{"n_layer": 8, "activation": "tanh_gelu", "attn_scale": 0.0884, "tie_embeddings": true, "init_std_qkv": 0.0161, "init_std_down": 0.00402, "optimizer": "adamw", "lr_mult_qkv": 0.5, "beta1": 0.9, "lr_head": 0.0042, "grad_clip": 2.0, "decay_fraction": 0.709, "decay_shape": "linear", "final_lr_fraction": 0.1, "doc_mask": false}
Each number is 128 + 24 x the weight over its row's rms, rounded and kept within 0 to 255. Layers, rows and columns count from 0. Numbers have three digits each. The size before them is the row's rms in percent of the matrix's.

# layer 2 MLP down (transposed), 1024x512, rms 0.00902, rows 861-886, columns 256-383
052:129122124145122145106129169115134086097122097100103119101125119149078170120088109126103130130140101149118133136104129126134134128128140124143106138121177137142158127151191146163122092138117108131110124133137117104087124138115109173098146120120145115156122167146122130153122136076123116157102153080163135129145121099121117099098128104094133115163118156128118155098131120129138137101142
099:078110128123110121096123115136085137132095149116136155112104120150133135138150139128082144175173122204143092147130121161144109177157176129116138155140136111101107125115105088146120117170144174139116175140115152144122131113121156127118121131118131126095112157117130110128108131166142177132142145124151132105127119094118163148061134126118142111148146101091123164144167127133230116120127
110:127164118160139119103164125100121105112136115139114109110106129172162131148121137125104120124165138129174117175117154135105175115109137160100114127113161128123130108121107139120097129158127141113153130125145146146156115117124146112104160173163139165113123175121138115122130143143143145126126135171150075113136118105126118144107105138139145142103085155110120097131118149122174148137165
101:098121126136090130096151125123080132127110129102166135129137116158141137127128115141090158145154131163169109146113130156126117158156167152114122122143140122147144124132127123121114103185145186129100189109145148143131094100107134090095106134149093155108119118127150120122095109138134144116125145108148130114146116112119152152085125120094137133141144120095139148119159117142195137126116
104:095122131138114148112183099114089147155133154093156140119149141154126123142116117160104142156139138171102079158128134170145129150149157127115104137105130115163130145132110123120109103175166152124109187114156144170158087141104137099104087133112120174105101135130128114126116092136152099126110144109119127084160086082126144144128106116127139135086154119101105121160135134158188133122110
054:158133126136128107140172168119136116087148135159110117161098156080093135090129134217103097136129110105126120149109136160122157128118129120143097129133104093159124031085164098112146130131107119144121109115118133115144156145141114094096117150131155151165113171124091128123111104131125086116141116092172111172161099127150143128154124135130132141130094114124133110118122117136087165089145
092:116098108114125138089149098136091147157081141116141150106120129170106112142140129136107135150130136190121088119124120168151140171158163127121104136116131107121114137108122117134111108165152148145140175090160133129149122137142135093054065136107120116146114152141140124119091113135151177130124136103134145105150087096149138154092145143143127144116172096078106169156163113146203118114116
105:131139138118132128147155125112131111098146126118104116151125138121157202135095150130115160143122100099146111130125170111143091087131125129126092143138187124098137159093139144109132153114117125166113126124107143105103137117128123075153117145109138116148139116118106133110158131129129126140120139137118154133090107175145132078168163095106126091143076158145132136095107140132139163157139
064:127131118147147097102149168108127118119100132132179124121135119119110185123119117124149125116128116160119105162121150096129119096148127134101101144141149109140109092132098111125105135128102117106106061137111107090077104137151158153115173161134149133120127129166134093166121156084137093109141141101163157164129150129117121100137145101150115081096126168139089104066166136117092093126114
118:164118148136154106172108136106151167163132113110119162112137183143160163117163117156112152142171133148157075154139145126145117127096119128174083154125148164139147132130103176132094181139140108121110172128123156132143116113132162149151115147123116154127179135160111119138110134092107101098143099135139110127073063119158164075141153146103118105109116144101142116115152110117126104116134
039:130120157141111129125146114125117118123148088127125124127112143091128143141159162121071155158127122137109124126126154127116126127111124140144099147136147132138107107099209092131164155085115138122062068109061136120140139128130141189129169117115148092129158166105151184133125101111170150125120160097145115141155167108128120137160089097160128119126144119106100092155127127126109123080137
044:107102133143130155128119095122153104151097154181171161126137125170137163082133131158150104130137154100123084117141110107120117125123075124140107135150070134114126157122149118136178130131122107165127101104152136111144147121121122139139160125139132139147116104165159125143147162059161132142095127123100134123121117174156126143150151143096126169099116165134129138148177149138070068134117
104:106098112107120150074139098123101112141113127115156134128119125159151142143151114144100157131157137188140089138136102159139151158135170128133126127142105133150132147109105105149117103158138157109152158119145149135166149108107130098084093113105127149137136160123147115134095112127121160121114119115145115090132120085134144149076159127110135133156156084075103162143159128134212116092112
127:132098141115153103133129150118152148096147123102126090120107163112138129127111111126103095114111107132157102158189122086146135122075133104121163112116108100143113099111131121117120112132119129140156141147134115131169119128143115129120182127127114126134154134126129157105141120110110081137109158127122133140135178131141156168129105098128153114194118110144137150148092098113191126145100
068:126077121071129134119141106136104119149088084100134142100141138095143165122087135136107109135117095145139091130141146135119147140119140064119125149137106111111113141165103112154128130120096121124105161130108149150077154078116124147124130093138131133157126179143200140114128137101084107140137117139117103143171134106063113114142142122131127164122103122116118113119117093093122124110149
137:097120126120118129090137124128091134134104156117172148109142125166117112122121148157085131153140140188150125169112088152120127159165180182110116140147092134106118112100117084120127124156130200125123195128134136155152129123152133092100106153166080137132112142106146095096124106124144150136135142088141122104152132098128147152102108118104128118140141113073143141134138130140215134119126
142:150111130155098108098130170137172124126133152170129118117097107111130150106169082087133140122100125147097116096134114177141113131138134132136096129152084092117115081129139059115140117134120110119138131166161172159114121152137117166099161131103107136113092113119128128123116141130122164128124169140139151097137154153160145130152136139162122148102071087106135145104130107146148079114094
047:102110114118075104111122133107125127109117092179128108176103173135124101105139131127104096115102102129139124167074136155122127143105137108152059112133171100147122118115145162117114131130128139094108168117134139149143149150164115161126118160121106142138130151123088137187111139110123126120160163148154120208131107114122122118148146096134111175124141130079159108105161123157107145148131
127:114129113135156146105142115120098118130121107109146157107138133139110125119101124159095106142131113188135100136086088156136130149127118135113123099130158136108101130134110077110109094125131178124133157162149162118172131148177134107098091149155113156108101145106138100134099123127115116133140145117149099089149117094129140165119137166159147119132144141108103152141146115140182127123105
103:084107121098101131088132120132096155148087177094154144112126098166111127148119145152096123163163127198141118141116126158136121153124182134142103135157126110128133140130123076153118119175152165114109162127140140144138136125121118099087093122131118163130125125131127095122089101123149168121123109114115128134150146107122141161076129143100147150152138097097126178139160123151212155133106
047:130137114146109147113165166117141083163121158151125164147124128146162151161158112140129132157104125127148145113138135127118166108110146111125099127150089112168054122096135125123090084145141141144127120127097168088138115131148107146164119128157149117119151153148130116096159145129143110100099103143083113132156146145163110094136168116140106126085109133098123126107159144100115145105126
104:122101132106126135110153120115095139141112149136170142121122137156107145144119145148110124149154134205130097151105113162167107169156160132140149130132109096129122126108134107153109107166153164116146134111150135135143133116120141111078097136104106136125111139126136099114107107124137153132119119093141147113149129100135132161094146117133132129133141103084106151136177120137220124111096
042:145131137150126147113080123120137067152118121119089139158140142114159158146153147116120123133141146107144145108147106119156124115096099112143117142134079097147102088091144109112133121115157084135095127109132137058148128155131114128132133120128148103101102116144120134147148166124127090076133141110145087119165143153158139151185128082145130162137077091133072176129127138129103100094174
101:140116116107118144087161125129102139163114135108154133103126130142141139110156137133104162146165135201124105138115128167136137146145161137130140125116123103122130128109100111141114101169168150120139159108150139123131121129133138081110087122115103149122106141118137115124113126127118160138110132110139130082133136093148156149100138132106128137158157082105117155133166122128218118093117
044:091114159116101097139123139129112135109119134129121168096155141104123178156145130138135097120148115123161144136128133102161115128098159118140129138156135126150161116125131155126113144100101094134132098086122139094110165115139131148129152091121133130138146101095128129169144118056161135111125076106158085115099103126155141120155135140145147146124123139125165128118121144050138105118075
119:087147147107099151140158127127151150134107115132111114122109150135110181112150105119106121119142102101141115113147092165101142136112135133135149192156107128136110104147171117116189137092102099148081126113096120159089114128114159179153136154139132157153152112112141085118126142140114100130118127175147115176110130129136143167109101147097104099087133096138110107105112106111105135144100
# layer 2 MLP up, 1024x512, rms 0.0224, rows 862-886, columns 256-383
127:118089153122108130112115099152118141134098130115168190103132133155124090129161121164110133143164134171124095121118102159143124172130185125136152120127120113150124141171104100155131112152149144139119138107123160164129152137106137102099105129123092145134122141091124087113085112173148169136117127139143138118139140080126145165092155163117147111099149094089100179147157094109192123121121
120:108118144155093108117127096153133171145119122136128178085119123169090104144170089151126137128124139138124111110137133189139127144118168125129151134103126125173131139213120106143125123158146126151087113148121136151133124130114141107093106119134120145124122146120112091127090121183165170135123130155143133125129145118113144156118127181130144114083106114079123169147152109084146113120130
118:113108136135111115109121104157120158144073116107158159103130125165121104136152116179113137142177125167129114106110093164145120154121169131119148141125092114149112146172113105142124109158140143135117111111118154156144153142102134101081105135137084134131110167091145089115090112164145171139116127130143132098140148090132144159082153143121137124101145093088114182152168087118186117106100
114:127110147113134127108123101148108146148094106106168173099115120152136099127157106161117150146142142173126117110104106172143120164115158123118149138118105110142133146171120082159119106171169150112110117129112143159135145134121143109089112123124092148129092156082121099115100103171127143137117126119139135097131132065125153151092153143126141133100151085087110168135173105131181099105084
041:124126147089146122113080100132135157139126115119139173135139099137134156109102143098137134157155162106116118159145117086090157163109153143120089126126136198117131199152116115136117133147121152099149124136181132127113144097127161135144143137122132134066172103128161116150131132120139172129153127132142114112127126108111124144147150079110163125121142134126098139112140114134110108121098
123:114093131141111121100136101158124142142102114103161161103134131163125084137164111170110148142161140172122102105110111166137122166122168136121148149130096101148129162167125088148113098153148139141126124103129145158139138127122131100085111128123089152126106154085130093107115109173146162141117120145140122096143153091141160176109152160118152138111147097088105193151163091128189115118108
089:120123113115120141120137134148100175148100143137104131131155130129106138148119130117084101154122144158121132114048105161136203171118133134127116128146120129141147098123125122140116151104138141115126154124110121145177126213087118130105152142118138107143150166155140125157157096137172129162154123133129122113158146116132116140107143140116164192101103105128132119157107092179129071095089
046:103101121118115122130166154150126143164115170108095144139124086135142111114146116150079110133127139142124116131128059146136142118128108128129113135152139120113118113128146114081145157127164149131165221144174152169174167131110141111142094131115107159099128152081131146131153122107142146123164131115113139106154128095120104138087108141127156182145143104125147138127124145146194122119118
123:131124148125109123153152107135136132101124143105115213119106126133115121160134094176111165140130172127102115066060087155163120118104157110134119132102133136171130188165103104176107063133153131135103127143126121148157151103145155077120124093096072129134045114131144120108146120131163124139149116135127111124160128069124181159151131141137135133108125125125072148150148115134136129096123
033:102129138105161156123086130110159089106131125112097140119074109123152111100149110140124131112148096131170096118139106103108108140115164103100091125117081183145126180108121110074109141156139161144185146132146120128091151137131151112123132069109149156088109178102109093139143131124125146109140123133116159147121136134130142081182162145119111128117105104168115109109132153112150135180134
034:147124149074119099111151145122095110102140122096136092108107148151128118162116145147135155139104111136109144125124146154112127134143158136110134096117167107148150106128094140119136166127149141121120115151131122161113113150141161132146072128124116187178104122119126146157148121178154101153126114098139140132133084087135145133099105119156185110148159097108126112122092120183147132097185
126:120105138145117130108123101150112133144117124106173178108133133161132105140152116167112137136156127184129091112118092160152129159110169122138147142123104103152126158160104085149118100154154154126118124108119154156142154132109120124099101134126094156135119161089126083116089103152142161133114124133153129099154146075132158169100153145126145122108156093081094185154167100131198111120108
125:121112158145127123120101109190138113129101100100168170100097143166130072129147092150131146134132132181129127103137088159152120159119169127136180091103121098160126159215123055142139101135128141136104119133087145153126130134099117137092112125137107136103112126100112086116094117156130156132110116155153111125144159109118172171132147172126123107117138107098091186164126083107156129129124
092:106131109155140117133129088172127121150136105102123178143126128164125088135146125168143134144131139155093110072136124159190121154139155098116122115068134125198128157159090133104104114124165107123107104132136121177138115149121144135102122100109080134142123126116125132124116114171162161103102127137109140109128124110096124133135098173154169106100144129110110150137139079143135126093132
099:099101117141115129130130099153105163170119106117151177096131140165124088140159100168102130145141148161134113109122098152137138142110175121106133141128092127159130146156119089135130118171149161135097138134108151157130118139124138103080118113135078166123101164081126070108099105165169145136127122151151116101134158097127159155099137156107143132116142087109099175147170103135189096115091
135:153115142133130106133143097130124150149148129091173170134172150125097098161179121171109167122133131122110107103135087132140132123115172121123135137111138111150139194194111122120106114180147119123114116079158128140146122099139116096102094133116118152163133156124098104101119118159127159135116085155124141128128136080168175131125109130136152111093111124105109135136147114070151134107133
034:143141151096176141155119090117145125145123116096111164094133087103131135125118143117133155107126141117136135138145140138132145099113119145130148113133070186133079170123127122124141128148114122129146149138118125116126114136136140134192131127125130111081174104102149113121161119123114165145138108139082110085103147131103158144079140119149158114110158132100149099139110107149141094105101
130:110110129131091111129116072167132130146116118095130173126136116157115088157161092213107140127138136156109103111121102139141105145119161108124138129119117117164114136195113098145113081142142148142099127126124155137121136167124138113056120115120089136139096135110121088100069114163108161125118122137156132110142129097124160152104145176148134112106153092090096150173177106124179128112089
122:131095150130101121109130089158118151148092124105162164096140132157127102140161109165118142142147128168121104117107108166148135165117168121139144150128101105151122150163119091150127097168156141128120120115134156153151151149110141104084101129117089145138107152097136075099097106156136173146123115128146141110132156078123147151083155136121135132103149080088098171146178098127194110119117
036:128129136141120139095083111124132125095131125110143092123152136141129148079109168133132108138132104143128149161118105132141112139112132149139130138127166139120124120139106136141121167082153147089125145125201135147117141111119140150171104130098060090140134099143136124149137120142085149121146123106111094095117091091093123112105110122105153135137148133072134134120083132153179098111133
126:131091140138123128119137112149124152149106130112163177099139130168115093142155107180107145149160133159127103117109106167154136164118181122133137156125096107147123162166128099142118111163144152139114119099112149145152141133121142095071110128129084154131108156089126095112092100161143181130112114137140137104141148082130146164098151150115139131105147093082108180157165096128193113119110
033:111116116109138121121164095116132153113136112130135098125113119148179146149110116142188151145129104106122118159152112118132092165112159139091136112114132094101150142146111142137104153128094141141132109115136127157134145120107178113187087109143098157139146146123132112120128099126164166131145106148130108103091137095120106112059120123120138138125136187103130116068103102172130107169127
126:119093153134119118105129110154107153145101130119167163086126137159109092129159114169107136133168135178122115107129116173141134165124181120135152137115107107142128156159122089157128098154153139138113127117141152168137148134107139113093098132114105149139110157083113090105101111163137158146131119128150122100137157077125157160106161147118136134098156089080101185145156099119175122113108
033:131155097120159126131122106147143111146132106144106117163088104122132133120100104142141126192122132131129159136147121147152133089107127124164150183115099154114128143137148150124171143154140139134101145143118150135127148121154139108125103141127097132128119182131184105152117137214115106129180151135132077160107111110173131156071129119179113102121178120138137156111129145168098141145173
062:146132140160141097124115091136115154123121143121129132157116073128100120163154114150152123156136166125087089096139116136167115114106136088168082114072124119144144161127124099106115083108137121125117109136159149108153153152159118126091127089113148084120059130126115151139134133131144157117153089136134146130158133093111132128161119139177148139143101140132085124122119116144149121112098